Each number is 128 + 24 x the weight over the matrix's rms, rounded and kept within 0 to 255. Layers, rows and columns count from 0.

# layer 5 MLP down (transposed), 384x256, rms 0.224, rows 302-305, columns 128-255
[[143 168 168 136 140 137 131 101 130 154 155 125 103  91 127 119 112 131 135 149 138 158 127  99 143 138 114 132 151 155 106 119 138 128 130 117 133 117 150 126 122 153 163 140 124 145 137 120 144 124 154 116 141 104 127  99 145 158 132 127 149  58 141 163 117  94  88 103 119 137 138 170 120  93 155 121 130 108 107  83 127 116 106 147 122 136 150  92 118 142 119 115 123 142 136  86 157 109 118 109 132 126 113 125 130 186 119  96 140 151  98 154 112 147  99 151 153 120 123 152 145 161 131 143 135 107 171 131]
 [123 114 114 116 100 165 130 163 179 114 122 133 111 129 111 142 108 140 125 103 139 150 144 124 129 111 112 137  90 139 154 112 100  86 103 165 123 130 130 131 147  96 150 225  62  98  82 111 140 126  93 114  86 158  82 123 152 139 128 142 142 117 127  81 139 158 147 172 148 149 157  55 151 148 106 120 163 118 130 152 126 147 124 153 147 140 137 138 156 100 147 155 155 169 100 101 137 121  79 137 121 170 156 145 121 113 126 146  90 141 123  98 138 132 107 136 133 127 127 146 128 134 124 130 174 118 134  81]
 [131 120 143 103 102 106 168 134 112 144 105 147 143  84 141 117 118 152 134 149 144 172 136 183 155 135  99 124 146 136 103 116 128 161 138  98 139  76 138 134 134 117 143 173 128 120 120  85 129 135 112  97 132 132 114 152 109  84 117 144 217 151 108 171 127 161 142 120 120 110 124  88 128  89 118 158  83 151 118 179 164 192 123 141 111 116  95 144 129 122 104 114 113 108 138  89  86 126 157 142 122 115 127 131 174 127 148 150 176 179 123 158 133 169 122 142 127 138 144 125 120 149 110 133 147  96 136 132]
 [138 138 102 133 102 157 115 150 168 121 149 114 132  81 132  87 116  94 125 130 145 137  89 113 107  93 127 151 113 136 116 102 137 144  80 102 147 143 127 101 138 123 152 148 119 111  97 119 152 123 142 106 148 131 116 106 162 119 107 138 106 124  84 139 123 110 151 111 143 144 135  93 122 161 119 130 115 154 137 142 163 122 153 152 129 154  77  86 129 135 136 152 106 134 122 130 169 127  97 165 127 164 148  96 119 140 126  97 155 135 131 126 165 116 118 133 141 148  97 145 141 135 162 142 150 140 131 125]]
# layer 5 MLP gate, 384x256, rms 0.173, rows 303-306, columns 128-255
[[139 132  84 154 114 121 123  98 120 183 134 137 140 138  90 133  99 163 134 145 120 128 130 118 108 157 153 131 141 136 126  84 141 180 134 109 109 150 158 138 112  92 112 159 136 145 115 114 125 150 175 152 131 105 125 104 137  95 171 105 100 123 143 113 127 165 124 132 106 128 159 138 143  97 115 147  93 142 119 147 139 103  87 133 137 146 126 170 130 135 143 123 105 118 111 136 129 100 127 143 127 145 103 153  99 115  99 116 122 127 154 165 124 171 111 133 135 117 132 171 111 159 157  74 130 161 153 101]
 [146  95 118 145 152 162 160 130 120 133 134 109  97 174 155 143 168 171 140 135 150 168 146  47 103 150 148 115  87 146 120 139 127  95 145 157 141 129 107  99 113 105 144 141 102 141  99 167 108 113 115 135  87  85 108 116 113 114 156 131 136 133 118 122 132 115 147 161 124 157 160  91 106 157 109 174 137 163 116 136 102 117 112 149  96 131 125 124 153 144 177 164 115 140  92 172 125 120  97 142 124 125 137 103 139  88 118 128 136  65 120 138 146 108 142  87  86 116 126 113 108 173 150 131 202 100 109 148]
 [163 147 127 144  65 129 105 142 150 157 127 129  98 119 116 197  80 151 152 139 119 118 153 165 113 112 141 147 113 113 128 124 127 198 147 146 160 119 135 142 136 144 177 162 133 129 118 150 120 119 120 121 121 102 132 106 114 140 116 135 151 136 135 104 117 100 133 107 159 112 122 131 183 151 129 136 169 139  89 142 127 113 134 130  86 159 144  90 131 152 167 135 126 130 127 131 111 105 102 124 102 153 154 127 117 172 115 130 113 128 138 119 129 111 129 166 138 119 142 171 168 130 108 141 157 140 131 134]
 [118 138  86  99 180 138 134 152 112 155 163 145 151 166 142 126 115 172 167 142 125 148 142 126 144  93 160 139 138 130 169  90 113 114 150 132 129  94 148 134 183 126 110 126 141 141 128 111 129 156 106 118 128 115 107 143 112 177 145 159 153 125 162  87  82 130 149 111 137 122 158 140 103 138 102 100 130 125 112  72 169 145 138 144 119 112 114  94 120 126 127 129 149 131 186 122 113 166 153 159 152  98 119  91 191 121 120 106  95 160 113 157  81  88 155 116 175 147 127 151 127 122 149 126 123 107 129 140]]
# layer 5 MLP up, 384x256, rms 0.183, rows 303-305, columns 128-255
[[141  57 142 125 137 160 118 198 146 115 119 130 148 100 112 157 119 131 122 112 107 156 100 126 148  94 133 101  91 169  94 157 133 122 117 148 154 137 170 106 119 111 139 131 102 127  87 140 166 107  99 133 139 116 159 166 125 165 132 119 180 100  93 109 174 150 145 166 146 145 109 125 128  97 115 119 124 147  80 148 107 125 132 131  95 106 128  87 153 106 104  98 183 127 130 127 144 163 154 134 152 108 151 133 101 124 163 146 109 103 112 169  84  91  87 114 142 124 159 172 129 146 150 127 168  97 114 107]
 [139 106 104 148 153 137 150 129 178 136 145 121 103 110 136 134 179 131 164 163 106 139 147 103 126  74 150 103 109 126  84 113 127 119 188 129 137  89 111 132 134 133 190 114 149 108 126 120 106 125 124 127 156 111 126 107  81  86 134 149 130 128 105 181 167 116 121  68  99  96 160  98 130  88 124 154 123 112 140 108 151 173 122 148 129 158 100 119 136 136 101  83 141  98 114 129 146 135 156 100 130 145 136 121 140 145 123 117  98 127 135 136 153 142 169  63  74 185 115 121  88 121 102 137 150 115 117 140]
 [113 121 140 101 121 131 174 126 132 122 145  97 119 144 146 126 140 101 128 101 122 113 139 117 134  97 135 142 159  98 120  87 109 146 118 153 136 136 125 130 136 113 141 162 122 144 112 121  72  93 117 135 129 127 154  95 140 139 176 151 112 109 132 116 111 108 135 121 152 155  95 131 160 129 143 148 147 132 134 113 144  99 135 115 123 114 168 156 114 141 176 124 140  84 100 131 137 139 140 116 141 104 127 114 191  92 113  94 133 138 130  74 127 153 151 102 128 133 136  96 125 134 133 182 125 123 145 122]]